config = dict(
    positions='rope',
    rope_fraction=1.0,
    attn_scale=0.125,
    tie_word_embeddings=False,
    beta1=0.95,
    max_grad_norm=0.5,
    batch_tokens=262144,
    max_steps=3286,
)
Each number is 128 + 32 x the weight over its row's rms, rounded and kept within 0 to 255. Layers, rows and columns count from 0. Numbers have three digits each. The size before them is the row's rms in percent of the matrix's.

# layer 7 MLP gate, 1728x320, rms 0.185, rows 1261-1290, columns 160-319
098:066152181166115122150167117104142175127136123120056125163086102167165083144120026127070131157140218135085143154144110135104100162155113121082102133163126111178123142133142118154164148101126108126098194119154136151162153160150127135070112134135149140120046129123118089127138128128130126116138116110124114121093115130165148072112057140166113203143092113174077088090162086069106185193153146117103124158081106151119182092156149073147116122170150164170120098142078142093123084152124122
098:107047141142102164111128157049115125170144068099121088138132061124095106152111118091127161145193110135147119115071115112148115151097119070121121099174072152130147082128141057136170158124185156159089140182088157079102129098207128148132106146109119092170170086082190085086115129120134095105126131147105096114115118120133129085112090098140091138133080098198194098116128169120180146125114159142109104109112147206100142163136134139107124146175090099089122128135123143145139132173111101
097:134162114131180143141112160121109149151140159101148136170075135131149083127140181090156187099118142127093134142106124085123106097167178138154141149160102135162138114145126144132105156146122159107138151108187141116095109136159123139151152144134184162119133124128100160077165105184117118121166145122073128128146093160134098093140177137142169091128149099121064139114123094116188099210138130094075162043160090136096135049174130155154089102183178077160136100099155144131156121163168052
102:126122160184130092118155166121072113099163196130108131164176086161061109184145156134120159168120125169089092141126164181160068108133110103110113074076127170147089160125155054117080164140156058149135155107127123132084111121169136142152167084133101124117162146088054074094172125167125140116095116129160095159213163162171030109172112124140119115099139139117153144124131116112137089155134178156145140100113109109096102157130119118148174132108130157086050164139130099194126141162146106
103:180201142098136150100087117147165074130159124125133159110127131082151160097138152157134157083089100088106139142127155141086113147201124097130132112190107156095154179118144121124131133107116157090103135129119166084168221073151098144081152147131168087094092102145067131116166089165162084165124128168146175158164157150112168039098112135110143118183146151110160068124117110163190110161078044148194087070149115134203132127120145106155133189152145145082116102103183112162190096105180090
091:099085147147151109130084117184126103125158081155150152097150179094163141110073117145151135219143085100181169139131137186140158141173140111094109137104145116124151086097183130163144115153096098101098163121026102095107099117138126188137105187152152080045119094177077156099192205084199152111074137114119105130123080162111121165155111111134119084062068153102095147070145130116130148090102158097086138167141136123139197122143111120123135141115169111093146123187107120152110135151152172
109:113120155105127071125111109127176148082110194138156111193116052159172120136135109131132139107154088117091148178116111140102133122069157152108187135097127147058028122131140163143103115134144179086135130110137090127134144152164165128085114079168100104110129147129149126145170104109148151084054151199106147129110112120143092140119068137150083133140188136134098201177156136143141142129139132117131115119101134168134146132108086173096117098146092130093145086117176130160081086105129108
105:159109150126148117053178097164113091075140138142180143032069125091176183119110131109122115069075130104167126054109128060146140091109153120138100118094134139098140120092121211088139122149110110174111124162039120092109108121159110109075110107148184140164120131126178095153126096133091112165115072132135114114085089083183101142152117181164173106206158109086137167137183118098075126128105102159098149082097120112097145180124144142141132098137162102123088129108110160101072095119112132
109:117129159179169142160097145103101110056151121148092128134065124078146169150161146119130149148127091099122115147105156130149085122101165123158149103160113157183118134119125127135146096128162140111061127152091092085173075177164131140070177129099146106194157095140087177096100136190140111078126098134025157130134095118167162131114128120128142066154120154134106136120130198098158047163162088138157144096110124124131109120134141192173130157112139152161124126120140095112130119111099121
101:166099168119088089150141121130196128127159125157184155124139084165098171146076156086114110092132173148133137189157162149136112176118141098130140175120202140138140133159128137138109126179187068195098071136115171119110110135075096176111115128123176160044138090081135121127117215135088124155108112172088106128143129129117148158179188093118090127157131125134094094175095139066148100125137145145130170118165136077158072121177126159149123159098101153091128157101133079133147164144159125
085:160122098091109169163135113095125116097151118130098136163146120108118181195166090090106159111093114130142135066102081151104094164125156109091101171139167119072149110103107098128055166136182141164169086087136097093054158142138107170085146147172168139142078098136148140061097085169110125126153160106203124123109096159102130072119080101108064089155105208147082163163172171216117136077128109128125162082090128134116118109089119156113088103126113135189122122083111119118118144177118098
096:136152102073179153159113077110130199145170102104085094128101168105093111079100165124104126090142128104105140121179129133170127154166150171131096124097110082098130142153173145082141152127145091171137105119090102191150094155151116167057164113109131166120136118072146169139120115135097185122181129124105087135119168082151101119139164130069095153170110115067172140139122107158108153196101120143124223153088112087092145098155110127170155157132177159109105092098112146146074073117133130
093:131169064115153115091179178138146114175121099145157112136094137180176109124116155121140181168094120083150124092132108175111118085057091129124178101138187107100163145164128180079150129128130185167070074129162132156092124127118125164140133161153149049104157149197108116114151093108130146088112120136147152131137110112075126103146132131093147063155098099118137112233083123037096136103142140142114106120108121105139125151102058183125129122142089151106161109114122150151109199084096138
097:161116134133180185133115081199114135152157130091167158159090168204144125200119092079186119119165134149122099186089125085156130129117148111118150101131153090094125187116167072168133145089170157172097117185185153153115171132151155089128119081116137103161126096135169115104109137078110131143141098154138148110129125047124094189140164037173099108184136126180178121107100130081123119075097158165097131123086142145090120088110143134130135111138154144104129103124121064111073129129119137
095:137107213098105100154128119072109163194075100134092108126152144162121113110104137111088065132156138101149177143119183144092111085145117126133107175129099148102117126131093160123174127112141113130170140104110152114106129088113069108106113131079108193127117064069089119051215116135143114195079150105112080124077129148140153132154158106164167158105153166134111143135081142179095157124093135202142121090123174131120101157151181105073095148037119191097128127148146075104090129120114174
098:154105133100095116146135102082167172134180146069112131126184139088114120076162117121163139147199097075094103121159104162143111166123139139114100159140125131151106137193138111039124128136128132089095165130092084161118136104092132123113111126131141184118111161145147079158137097119063121153130122172144203099068138173125162124132122145135154134149142121158104162131090153095105153135152120140208168178142107101105109143138206136117110147139163195200135156101079143204130156112106187
095:163101086162099092158086161137128125101184123123102157108129053134155097162127117117104122166141173126072134169142124139135101181138097150162106158188132173141123132114120122106128148151143144095137155132131153173168178123164149149099106139142165100166119173158155127127090119117143187137175092045103159167156134144168139159066062117116125144180135133143122109152174118163119134155117135130156092099122225138136089098164143113161111120143132096080115095110067133121045147139132084
094:115141110069167194131127130155077120098074137180125195077134160178091119121111159104150089152181130102140146148128090114111084120122116155108156093160147099141109135142161142144101154209110203160196140103097166121167116094167110108104113093130156152159086116122157089105162164134128069165119106161183185143146145172170112126099099175163149129156167163123094124143115187102177113121171098161142072138063125155188120162095137149119192080061102127198168111150129131118121148100140158
106:170136133135165105152169178075084128167119088140156133073090129130184101179177055140089087164153103098128038091167181136165089149138162116159151115107110116162086149109142098150096111157092170112172132144138140165135170120090123131153130146127174082081085131205076158131166116112147139154104135163097114074121097154140146104128093109137123115122142147095121088180181153182123118129080171172161084113146165109113086157132146166147153152050156087147104143124142173132149094109147150
105:072083129069124094134116128189139176111148136169124091189177113169153103108132160121058158114127124091132141119165144106159169114180157179124148167070164129124134148132119073146133100106127094051139138101115079100128080126189069113180138125117150136105142171132086112100156052158200105126082098152104126067106112117122127098119140065126140111129132122130152123141172112137074134137136123165161138192084146118162115149141147115104095148143100098207055075171139109101126113075121145
099:096146083106148084090096090064140147140134123178119084116141082055103148054088109105042137160091117130126106125150162136080135162096094157131083084183157110159117110154112087120178121084120184186121092174146134105140124141157141134114169158140122101086097130145163075121098143117136145134158149113121184118111091164095084072065129212138089220133196144095078150106160114156086106075076093105085142102079098134148080162166115072122137096124100135071117128104123134170064138119099149
096:131101067108143128175157116087103157198074130095147177119110119141171124176102139139079114108123121131117161139090126148128135141122132118081120119151128090033129156156093184101152146103056151177097149144117110100165127154146145174128089193093133138105108149116127131161103158116100163109106079145170105083082123152113077088154105184129121119114086123127166087089140119151162152113061126126135140157071122115078227113181152112133105145109112110096083160106092113118125144130096124
093:168093078164117132115138100139202137075108122103171103148137159128131136180154120115114155149153060144140154131171119166107121168145109123155168144143115160130070161119093041045176122128112124168121140178088068140187135160120130116195160152091162161117157166171165196136131146186116105156104099128052077129183146086133161106148136135119169127142142138050107071118168160143114138140109133110176120075146145140116115135161154124197136154149134148087146081145082140134149155107158113
091:135150155091145129096124173098186194166112130131093128123099086115163118146160175126144105090130189122102158131095094127150183091153121117104129123132105123083141105040124094122123133116162140155106132135089045136101184109113090137175154133136124140121136139177054106118143121150133127126128114108104158128145126115162097144147198217121163174111160121120125093212155129136098050161087196080161216122100155078116078134105121111150166132136135153138148108143109139160121145175113158
101:114124164100108127125167097174164135165090189114128166119166106115055109112139078161146109102199151113115126078091100115153106131129110152145154113130095173119148096139202146162104170165181062105139101156064174151127107086090092141176145110165085106116107172124098101059148132098149091160094050171185095148101181135067107132165080135142094156168113092148106121207112152136148096112133170106135153167123156169126106112139101147151092081161118134149184080161141178080158163135137106
101:065090124181135176107056156169159089123160155139083105153133102086140124134103172110147145120179132131102045131161109075109056146180060120110092109087114119149092082097177082049132075196147080129101113065126107147090106173108149109099160087142150105139147092106188130109150097138107104150139132137128123161119112151158147136155169120071083169173090126143114128172149165087159088101095129099176095166113066113128107136140102125176183123103151112118125088137099112148128081085157135
115:141190113128144037102131111136110178141103101163172125138144098120137162153135089121115136120162148139127164144133127130137120108117152123100111087168153090111114100145095080118109096126183229083145143118163087100156094207150144090117146145190119150094172092098087165135112114143070077182108173131075084112119160165136134098096113127153169131138104122146156111090156158135146154148144110087166124117112179166091166083112173151156160112133154053156194194180146137153115096120098164
096:142103126181076188114104093127142161136115155184133137130152134123129106155127061142139154119095092115095100208149079147174118061100132104126182100144147131135166138157127121167124145159162119180169154158145107123116118163141161119113204101143158153110119052130143144165170164096085101142071114126144132096168159094188072122081150141093148098141139141154140135152188147119092118097147116136191147136054100218155162089086142124093116087130134162083121182140128134160064100159140097
101:161106153157084126140179146100138142097162107132188143144149083109154123143129088126118128108125066111164089149140161122112097111127115066101164147122135142116119197127121158087150108172128081151168151123128116107136193133172155107102177142025089154131121151069125168133164124114102164083109107097065133116135123154096151151166112118128204116171141114155081117104152224117148155109204107123125125128144160117142131126126126137077088087086173115131114101162139172111113157107202060
100:211075131099147179116097178084120181090133175118162108103059100110078128109144124144163175128103168149139160134190126150165142091085087169118200139112064084156118155122102102114140149142129110101135130153085161140119104090026109173134122078132148087100160105138162171191147127124117192148105185089123133149145083136165101089165147157126068115156109140182082121185132080113140138148156090184127107120075078127107055084075155141140119140114149185127144104147110137140123099151156078
# layer 7 MLP up, 1728x320, rms 0.18, rows 1261-1289, columns 160-319
104:201151154123106147163135137141105139172088128124171128122135120158095153128128090085126110082102100120182070159137123182080157163097099177082100093117156159128134123080107138086109094130167143085149191106173096152078083134163073107107080106146158096125124128114143103071094139098167131130072077134103117169107145148127117126138117151149180210175083144119129093150168164085112068090168137172123134113124148150095098179190126154105075116135053093112127113102144135104074149112119195
098:126157128171176131100079081130164144117099173078112167114085112147134080059131080202199108102128133132081141164181153150124146125102139135101097143122137128110171136085080132163175166158116128105160156120134080165127133175104162109138148152151086145120118160129095102121084161135116094101058165136104151112139129140107087089094125171143141082116049160082096170148133118129125129135091161143154077117105074123149165105114114129189119102125127171148122162126135194080176113118151103
097:147155071145192103127178119096117139119092153160104156087144141171146125130142139105156095172127126169156087127143098100129108113088145162148171113143130057110132105145171110193142110158137186098116118134150101110168146144173125113165167124176100101112129108137115138124151113181138106180156058064097105151135084063162112152129123165135140148105162165093064154126116121153111085127146133057119127132159103098113218140191154136115116036184205133159136187200120122140092110113133103
110:099121123112093168113079153165153114168141081118176132124115120158141076187147160178109104151135147100123151179161078107138144165117130122137138124113086075112161095141137221100136123111139186117141139183066098139153157135128142140183151114114143112170112126148164173137127139040180123191129140102076106071166076160122167028105076138138094104184118095113133176154135084073114151140152111085080133150131123128155138157172120164123126110095112106159132119146107062067116108141089122
101:143178127123171161073100120188126110210097102105127139130132132056153185132080094138106161097113142127138100124157163122133152145213130117110091115195120097111127161157181073107141144109142137091187113114130143171109145051105109142101140140158155089100149176147151153144141093160134089076169112178086132158182104108134172109116145153125175127122164129113176117131104130138180091105064087110221075119142055219173137107124134166124116186201173130129184098140104073185110184142181097
089:118122093188188208081162126113109120129143152137092128199146098099085103127148111098147095116105110114132104087140123096155069139134068102141123091186106126112127144146144200060163139106174142163116118108165075180098137193145108107120113142147110157187137133171124142126137042097127114100131133066140160093120188121137157135144114100136118121137124121134143154147090126159170177125165112141139104092115133067166141151057135151115129107118149112086097167104089102116173156131149103
103:143140109128123095118078152126104187096217128058094168116128172151200126167114152116159087195086115177190111137173111121090178110133112103123131085164080089153196120119100115130134130118133069172183181094131079093118063178130159121085066175122135077143169183144136081142087151116118118163134114143168133116119140118131129119099111097112231085157118124085140100116085132118174122164139148165159112118133129116108132130159109128134130091177143130122073166084048127126159138123095151
105:162137134150089148112142091151104166186144100149118057167166131096130113069147105185139169145116121135080148163133097131056145144113132105106144146066076058099174152140111162147102137086143098064103121129142127116173135080148100150178098101125149114126068158122143179115140154125175090112152197180138153170147115125052157119110112197183080096112108139103095140121147097113097124164116125165080125134189092106130161082119085095158140108151105147097130100138149096120137158120090120
106:161130113146138084148100052166083131120103093065185090131117122106178184127107132130145142093167147088141054141135155132128117085120119158144106121092199078174155149207138102097143111081120076151073140131133149171140123207122086143159131144143105183162146116057129149192162057126139160084166131142163147104109084172091075138194146080135129141161120143155162149098121053163130153125213161133154093111088127116147115128124140068063036126112115146154132090144129158136135166164134142
097:099129153151131189102112137118097103140163105118111103155146099026119114083084153200102135103130147177136151112156132125119137107073134131131128150099134116155149137080139148113202128138151171077120121144076135124169126157166145157092165119133162121170128077155102138130142086103110131131142047111110135160100150109099091106159146129139128099144101096143121085153142109207141147122125111117106072100106065185127101124137106121093180065197151134171113064132099084055122075150085089
086:168090084130119144162112145108152138141158088139116138160171113135140111149166144167099173133122097123142119084122087166141062156111123087119118166197105088070150065118153123113106103152163174116180129120189081051071153106200083082075120132113126141198119094154220120104115064171127161078118174117151133164124120145123132091130131087163118148104153194120087136159125111148129147152135122119144166095132113114161129142116148112054092133156139159206132136147127139130178149134089086
101:195165170189127106116120130179154108108112095120180198164089110117149104127144124107145144196123075133131173147157163084112118117121158140102062104119194163167154135109065151150116134151163176130165097130129143093125100090100092151174115103109084088092091150170080077107138098107149109176073135125098118130085095159135111102110143116190099095165150115146055083128105149086129136060147175106110112105155156152111092148065088121094062153067108111155118175101144095137154189200114157
097:112085104115114154142150139193110116099096145121137052093148097160104108117127151227093114117146108138164164150216091157151132171197130113139175175138159127134140190097083136147091105141097155104040146131128133119108124166157081135140113160144133114138120178132094126146178057163142104122145088133120203109115132140167104114085185146126146207108140115128123126124140140157144145128120197121145108128083108139178135098132142124142086130101130099069157144129178139118129170155129126
092:160114086099124136095125085143130142105125112138168110107105138170121106099086160127065146121053093141131146161152088097170094134153135096141147125153075095084107124134164156134119079150110098121141092159123128182156139082106097140116103156121131119115149154089141145143133114109151112132144076089134131196141194122132164083058157180116199112076162126114088113134110158102115100206180142129109084174102097113128161138167130082104099101101163126143153099097054121171183108128128125
093:148081134124154094145117112155106103132189127072158146140151100149141123086107129107158134085210153129080097134147138200090136138118104144112133083132131198190075146095102128175104125172127189119140071134166125137065127107065137147126110112100140100138109130128170119139136154124125110096110147107143161128133142110040116105086108129167139160150129105112105144110184109115106104123163142152036149138103120139104187168175105123131111145160043125132098161123100110074190108181131144
098:083111119161172085064186145156111070067127110197168113127095176117106162130091149099122146088120135164141133132097163130078089081145120149155126174113091135126128176074123148230138140099100127126127052101163106093103142153122166111146066117135120125102106114147118153122115120117156114120144085116151086090167091076111081117111131127157117116121172126174106099122137100065130117124117142106147093143138111145128126161129142155114150111133080116152142099150148167129155087112081094
101:107135162094127173166149109172145155136041128124104132109095128163100159135170162110092078115178093173096097121121077117152118140156103139106131069100138077158146153168099135133122137168132120110115144126126108132090169126102117102160216099111150125112100116109204158129139101136143099135131120167148173122092112098138111110181106097107078149149102062162127110080156126103143077160111098167186173139141114090131157091066092079082123149138164090133128125136197131138128126103168089
097:158104185089116184170139106181106103202142135170127125162121148172133134177132158110165055186145119159159135169124071158099119146120157127128126153102111095134136179128151065075151139119095057137152110106125215155146085125062130117129142129152197128176121091130089100108059113084208147119104151161105143141183105152088146131111111202127139140139149125114057125171096140056142068147152110191165077061150184159146079145121210100096085210111047210106136112146139100098127110123110158
104:142114120217106167195137149066119182134105115178106099054142151139148121103091138108101103073121091121114027112079118099111101162101149131084064141111161134156119132085174073120153123169136128127185104119117145156145096100129142140112129123114157162106175151106183204080162131123117137145146165109187086144081145101139156084182115084073107106235142162115131150071068113127103108191152158148096166173108139169162190110135134147185137153133137162195156106145135148048059128135135112
109:101109179090154113115131135069103116114108120128136154144087163183183150074087140153149115071170151091127102084126129100109156133201111138094172172081116117137104222113182131120148119093136132139158137079122150101167073158112117142060092128098143112110141106122104087144143040158089116191080157157072138163167140130101172113118136143161128075124068135139175162114087095141108107111174120147128150151124136120148121130082159116125106116125127133154072182150131133135148108135151185
101:173112126145144068136071095170115157115139121115106118173159135221112134153124179091156114196110162144130128109089147128177128175097108063062134171153123105163116138198155109122170098110091158128109100105162147138133115159083114107163124104092150118150130141144134075103119145136151135105138164089163135153132125104160134130057142128079126152163208095119199086219155112154071121108089106116076142062154141111166107164064127167130097105056140158079186128087155117118134124145147106
091:067180129159108157084087171171156079059173158136152130151107124153101112134083070114141194127134186090119093165176072167143082144034098086143150099057203113134130127137130087149114122137122117119106124074135133166101135167112143113084094183130165104159138137171172115120105132217174094126193105139147122146145082131174111192131176129159157211104157126133124161161129118104144169174114089116094077179138143097201129098100110174099145089154119136177177125116139156098125114134138131
091:146082138125111133134153175055139146119136164141173127143134181179155160214140121146101134149177078095116160168146207182057133154145140091157118132133113114047121119071078089105135142107159119169112149086073133142151140121171120126204180133086150110143152138143107128055101130106120109213107148121069152156190146091188208105169137117126150164106181119110065099125138111138148090141109159114141129145178126163163131155118155099169170114151102154123096130179090164123141118093113123
098:107179123107120078138150112097162141087109127108095160120118157135139099194116170084072089184144122098112166092079182098089146133128129132110164132115105092099085135137125120161115159099061191137141067109163105105138114095177173164134137147115145122156111128145139094115149114068155127064148089157137072102138133153145148117105146120093125107173073159131092080102142113172140162088204048170149156071143077132159135178216129175084067154128160129095147116109062097156170093100187185
101:117151170171134160176143098153144103120136137145158118096114141158158069193134149116126186115123152181059145103164113170126112105127140107116092148125064151181155094134104137147111129150140195154174137157129111129045088122165108139107135131098168080126180095136093121141116064088102150175164101141132088131091110099139109154151091107094158135063135164146120123065145114125109072142091132089169196150117126146094097096136121145173108176114150072144162115172092162117144088114089180
105:142124115110149104157076165165082127168123100092099166146118101079086092088078159122116154129139121102120099135128091168113128078165187155159152110148130103115073073123162125068101117073155091086123128104131092104157117117115149090093152157160164078190138088102174092149056133161155135136139144122116139133108212135074146099126105093127144132114163127152119038155166122117130125115139116117085072153154121075121124156147142128147091180132168166143117142140118113195140119073119190
115:160103156115124132061112085130108141021159146167125121113097158087157088135092191141131091117144145165183149108190116137133170117141143161144137131140204125174128126131109084114091085144121123179134104196139110187126112131115139175159111170145093111172152150129148142120115100172096106121079120163117111155174137190165089146094102130148118139176088169148078189159155127113151124146195091118153113089161127142117148141104239133094121113081108031143066171179133142150109123178115143
099:140147161123114079118117117147117080187107149128148143122088156180060160128131157120122157118121139134143171111115216176189079123101128115148120207068100132131111196129146145195081097169106096148101043128156084167156172096135117099140112132136110117122152092151108101170161136131143139140120128105132086127115112113151165128094124124128118146149089105166116188165062054110151153108052124159106120088126141145114084090169168151104059120159174112173122097086078156137120180070097108
105:143130111142113152140168115100088131067117100107089136114129107152113185104091127086142123158140131116199067144134076114178115183100107140162146093110162123100156188146137146101083109106097115168089184125156092126103209124095129137093121085089122125115153104135141084106179093139119120022160138141125173112168120179135115219053092149136137087104146186128133148138138163164175137165149125134117122082104142183110146155098136219069120082157138157114105089099145157083113123102113137
# layer 7 MLP down (transposed), 1728x320, rms 0.163, rows 1261-1289, columns 160-319
097:096138113133065206100135046213126164148122154110121109095153168153144153127072106078156125195103153096116071158159138116155125089102141073077109110118163116131149167146113144159156159128096153110166146096117129144086069157100175076105106070139119097107110093185129104164160109136169125140097102111142155168070165192134121160123064107215124116125080143143084127116136156157102086122127134122138108128129087119066094169087132125124133142103170169083099129133146140054171178140116111
098:129143108180146155119085093121173159075063143093087178091116134093079128115170125107095126082192167107115094100161137169189176077165123090146122090132142135136142121091093122176224115073229156146156090108095166168178142110117137136126130153133135160113089073108130083084169075124134126084072100160150137171194162117102135108114098136117135149165094099116182110091111114142193208194156125127128148131127126088130080161130128072170131142138146146105122139093128163119169179121158098
102:124139128139125145118188088104103098116083136202093110099116144112129102091114161128147106135147134100072123157114141128167139155094158096147109137090167102054127130165190112175172093173126131083105151139168060045155161145170099114105161142108115107156111112182122136072127138183175062163174089081128124148073139150165129191054137136119142101126113094175111049144119139116088101083149144113120124128147116152106135122240135138130167126137095078193142141103060083185099091170168154
102:087125132094105133134129083078161111124163139127179110149146082091133116081158113182191157094121099128108060120112113177154167055128088118133113121096132118050156104132144131068049138114104157086191090149145166147100134108151196129141148111114142127075124117103127092083082112118122167137095098076079126106195149164092098126111141129189126118142159106145165165129159120081118116116153116119120133163115179117119082103149127118133107120137100153166159182179088083048092100175100101
090:126066133168084115149062179139137168118093150109162089126104095165122093179079143127161106117074131106101124123141087079142123138118145189149095187072103108116123124088140105138092125148132124094093129120128116111161157054111092131153135141148127101156122176113129058102124149149173128129132106111133110099122196180122118113137109137181133090088200095121124180135135155151109123114114126102133161100122128118135113150133138089141191105182094163113078124120081111077110116162081137
094:207082135140086080107151162136143058071058116125128123106039101141117125126101117178108181162101121130183140135144184134148201061107134123086163106118143104133108194170181150079146140074120114166103100143095159118100121092153096109111127134155123117145128114122104108149149101152121117113114166099082147096117117108135097168140118088129141150126109111134141159128111194190130153111112141110137126145077128159127121112137104087135142169116161137162164138157092095115118127114178111
105:183114091174099136127090193126119147088121090140121091146109077145142140082138129194134124121173093157113081106114100129159141217127097129162091152082075182163173126151161161148062145132167086136122146141176105104140121084106063096125106129085116150121090122148142105101133137137125186103094128075108166155140157138135124152099142101173128155199106168121109131105104087122096115095140157179095127154158114099082058078151131120116112086105135065072091141154102172064118127100184109
106:139088161113153122120086130165150184191143129114072099181145122197086094115065144144085199180153167134122148164119089117116109162214140186081140145113057096204056118150121084093148115104097119121108164127120156053137182115104087071148056133112133081092070174153083147110092150102150045148145144138127144090126115149113176126125126127104193150159126118076161126079095130176176112080119169101136087194158133139149046145089116119097137138147090160096125103156094145121149110098096121
109:127101078095159118076149073142115073170128152091087140049144068121073179144124053112118099161140134123108118117147111111135073098112158131096065105116179105058162108124116120076132141173141123146107200091130123132135154121148142043157152185163144135171139091098120144146152168092119111104132115068137100162138165091158137087188128079129093056121165145161205157118145122144132101158138116118140163150152159078064109124121131146168117149127113139128126078132128166130202181126154166
100:112131184126152134121162071154101116130154121098103142120062126175154112081113162153128202131116116143106153183163099098119103086163117182161132085160103168048125146126106118096113100141103150118116143123097069187134212152058118094101085112178165103077150101135145142105115155099113193112120146179098136113122099121116136131103159094087177135164128150093177107116116138144121160155165134203119123144085171141160121159120146103104149158148125109103129140161170107066114136143108151
093:151143132080131130125075165141161091124080179104082138086099090165155087069023118112162132145124122127150106061181102163147065093099055091167114092159134116157123125073142113173095149134116139109125125182138108091150161127111180080119125144143077111156137168127115138063127084104118103146105134104113113123110134131108159104151106087105092164143119134144188097126169105131148129181150099108121136123157131120202138135103143155102183134148107167105137164200166104154143135114095117
105:123103078148161169087099172154121122057129154125105108182119146168161101078190114138152177148124146103158179077159133085142104151117180171078174136116194134124134127104139154156131201082163127146109116108141116108191120133095120093165174085122142126113122161122133149092070133118127129143116116104070156076140129200091126201146149104133157171166155119114111089174162106043139161094140126117100132096108114138159094144156124150067087126088059111088099160131134122114139120160140114
099:111100070141192155125099071163107076152107130114094147124128123109161115140144064159088168108086142104144092145141104137169168142148152085135157072097157143132145183051121136106076119122101146072050132129093076101095110050144086125070090067153147156105095118170128181145134175112101171080163099130092108114160164151100148135110152138107138075073072139139100114136163140087104161074100203183167080144148103137104109121126143126161136152110122126060120110070126183095151126164073110
099:132110112129166134121121124146129123130125098150112108072126147170176196154055105164092153141107120136103111126083105141146130143135148058119081145107144104068134194072144168092147083107074165134122131147116106094123143137096131109128140216177123164119157085098116195146119073144081134140109064116152116061099137093103141074151163093086155169081184088071107135128065091123119170163097144153136138154125199122202107140143126146125144176151144138138150111112093098156153136137141180
099:132125112108103107106164156157145084127189161124160067153128120114174105154105143130170200129088077109131121106185121113117215106133155112129120128180134172213132155149113143111158165167139140114132155114137107078101110118110155076051165139146119143196128188115138064147076168141101124085119130120151118144027185076147163133107124163136143195154132169130096153105165113063135144104179093141138151108167077136106143111162066097103211099138129075099123075096059174087123115166116128
097:142117171119139146134131149073152142090113104154146166103194108137193135103123130114111134183114105111163165053101115149140156088092120109106172104217149129125116121115080150016145129141121102114101137075130131164167158089118137125148096140146132142151135222142164093095089106118109143123094155140131175162093189119165111159106086183136100161178093095107186144174105163164125126159128109101143103164136120118118180163129130140148116141140166138087104143192093088124150086097129124
100:147125119118124077080152114194125154150077119057123133048165105151133160084106098119146126171106072109091173187170169097122140129060110123112107118149178182062115095163112145117097094141102136139094102113153055132045080139133148150112179190103095126100109076129134134095161167112109138133089116084118143164125126118169083134147123147107119160112115142110132135128104146085166180163147064138111101183127134157122127147182111148170088151132093192108181110109109134136073089146127091
102:135091168145177163140187168134152137152162140105112127102112161181078158167102137093124104163156099142139085127124130069172116158123122098070091134163111072135144127141097188102135139112115163148141100125122134068129083095138099135142083140166115126107157140089121104154143115151146154109121191152129114130096190201131044115170153140106145144143149098138136136128128099055111080114109116151124156080125129130175165074147131127120178125128140156149161165084155133065161087090115105
107:127089102156135157168086118085109095131111178127122146126138135145174171143090190078120120110104105196126103179140134182126087185093123127133087200123178087134140089127169147187164150107162109145157104137109142148154075115177097154107164176158114082176113090131144147149127132123114140135093103091156096134156121150120140125161127193132141120176073121100139128126112166158146115145155088136124158120091126154109149176220111149176104174121153170182120132167136156090116154161112153
100:133177134163141143160167167098167218122169130133121107093132121112137130194125145126134132135118127116159168159087189130155139112164176120209080100128130052217151110145143084070170116074149113143185167207144121140135098145093151135118062127128103156071161159109144136078087188145104096118165147103150082105135115148177119067086116090110103155107135124079078101152059099104163131152128075145136146051106158151150109121099150114123194139144161075123111088108096154099114067149103144
099:140087146102158080147084131176120145104142119110068099170137070095130120167100130143161128150115169144163101116139130078139146231100135094130119111148093084115081106141150071117131126108105170190111151155117116088082112135106143099156133108104193144086126163162199111047100069160138156100097118102123139120121144104143104104093135094083096131139146126138132099123151082193114173074146171122109123098178144095082094173156128081146178150159110125140138150136184154151086206078079120
096:145122137102152136102145163090114168102157080122102125139151127154142110124187154125122138187164118128102145142102149031187153117169110175110128167097160160140176143116092117116099139177170168126115114091196143109115111154157119121099107124132177163093182104053112089117152157111134128107131192087087135126134096080125159151116089146070085050151140108124182160132126156124144123150094146142134115115138134160114108103156076095172155128135193115098128093172150091124145173174133136
100:137113146118132117165120119149131157193156161120076111139147174100174131135139167144160132155153145207126181094118129152064127119056090024134122119090123107179137131079011124156171140145079033112127176148092106174122104157165110109111100139116143149155153079194088111088132126117107189105148109132125121079087091109154158129214095105085077111135156162090114147094144125147133165100144080144112153077152142153142091167172133145142123136102069118116162117200124105126134056134171131
094:079078134123151098157069094105173092190122154148117118174115127122116187156106104121141129148152074143172155142150187131153066179097131135157086137168122048165124116134160087099120142156173157138085135127137123172080097152039102149127129167129132146070101199138101175140157118161079151176159128122061113117127111124105150130067142096110154081152140087120159124134151147092226121192162162142144155112101173099143174098078129135150113114128087100179114111137157105139148156150120053
100:123129140106069145113144080154144151098100144163148133066157094062071119138117108067159125112164112167188132147123132166095106172136149106136137071073144115116136122123088129126080089126180138156138156130063146119114137165106104102106131107115130127081152085186180111039153150136159096083062130135105102101103088152159164114128095134186158146094141117110177095181095051116149133100137097095133161192086127108108138133136086111150130142164147136151097110110122094114142142085117142
098:141134154126123083129116093130093156082160143062114159129062155094140126159101142105115154138129138146189154114110069111154207099092161080171104140146125116115082121120155141104108111154118085116108124124146130056125198150177058099084113145199129145113161103076118080120121151089153203112117098081094190160214151147110078121156096048139143111116130089177170156083060115109158099106132148176114120066133129110039182142123117094095083196096084113158126151127135115120126091088101142
107:189137133132139154084146146094137116119150097112152102162115163119125118152109162183178136099125164133182171071144172189065104134134105088169114145084190166102096171171116102144066162116127145171089087140069147169110096067137149188129084121164149109152106123126132088150118075124144105117125141143131049115114136126082112090138168113121097090145125143166095198109126104130135128143124158091077124129162138113116161177188105113164092133132088094156129114149128158120118133183166171
100:180165122091145130092168084137079145135081088165105096081083139149111133157131134085138178088167133113122103115097167137108107123103120108180079074090123083127152114103081131083200101117159133167111097137165119131111191162149136144167146129139057093129118130133144132149180112130105105034104081132139159157176127060139073132127129142146166161168153167114125173140128177114142114170089102177171062170146135151113151103142170150124165089091118131141194143181147105128121181182131191
102:055068109086094105115144130175180162139099131101117130076135129179153121142142126091090148126138139159179088140156096145153140116085130157133102126139179119144089072090203180140137171129105174099187086109121197112090102144113147128137106162100166112132137099074180086153147174159092160099167149065132207147137109177102073079136077112124101158094152083136142047106155165177107119103122078166155142122123117128093128119108159091127109210152112103149136119119097114144151167144147118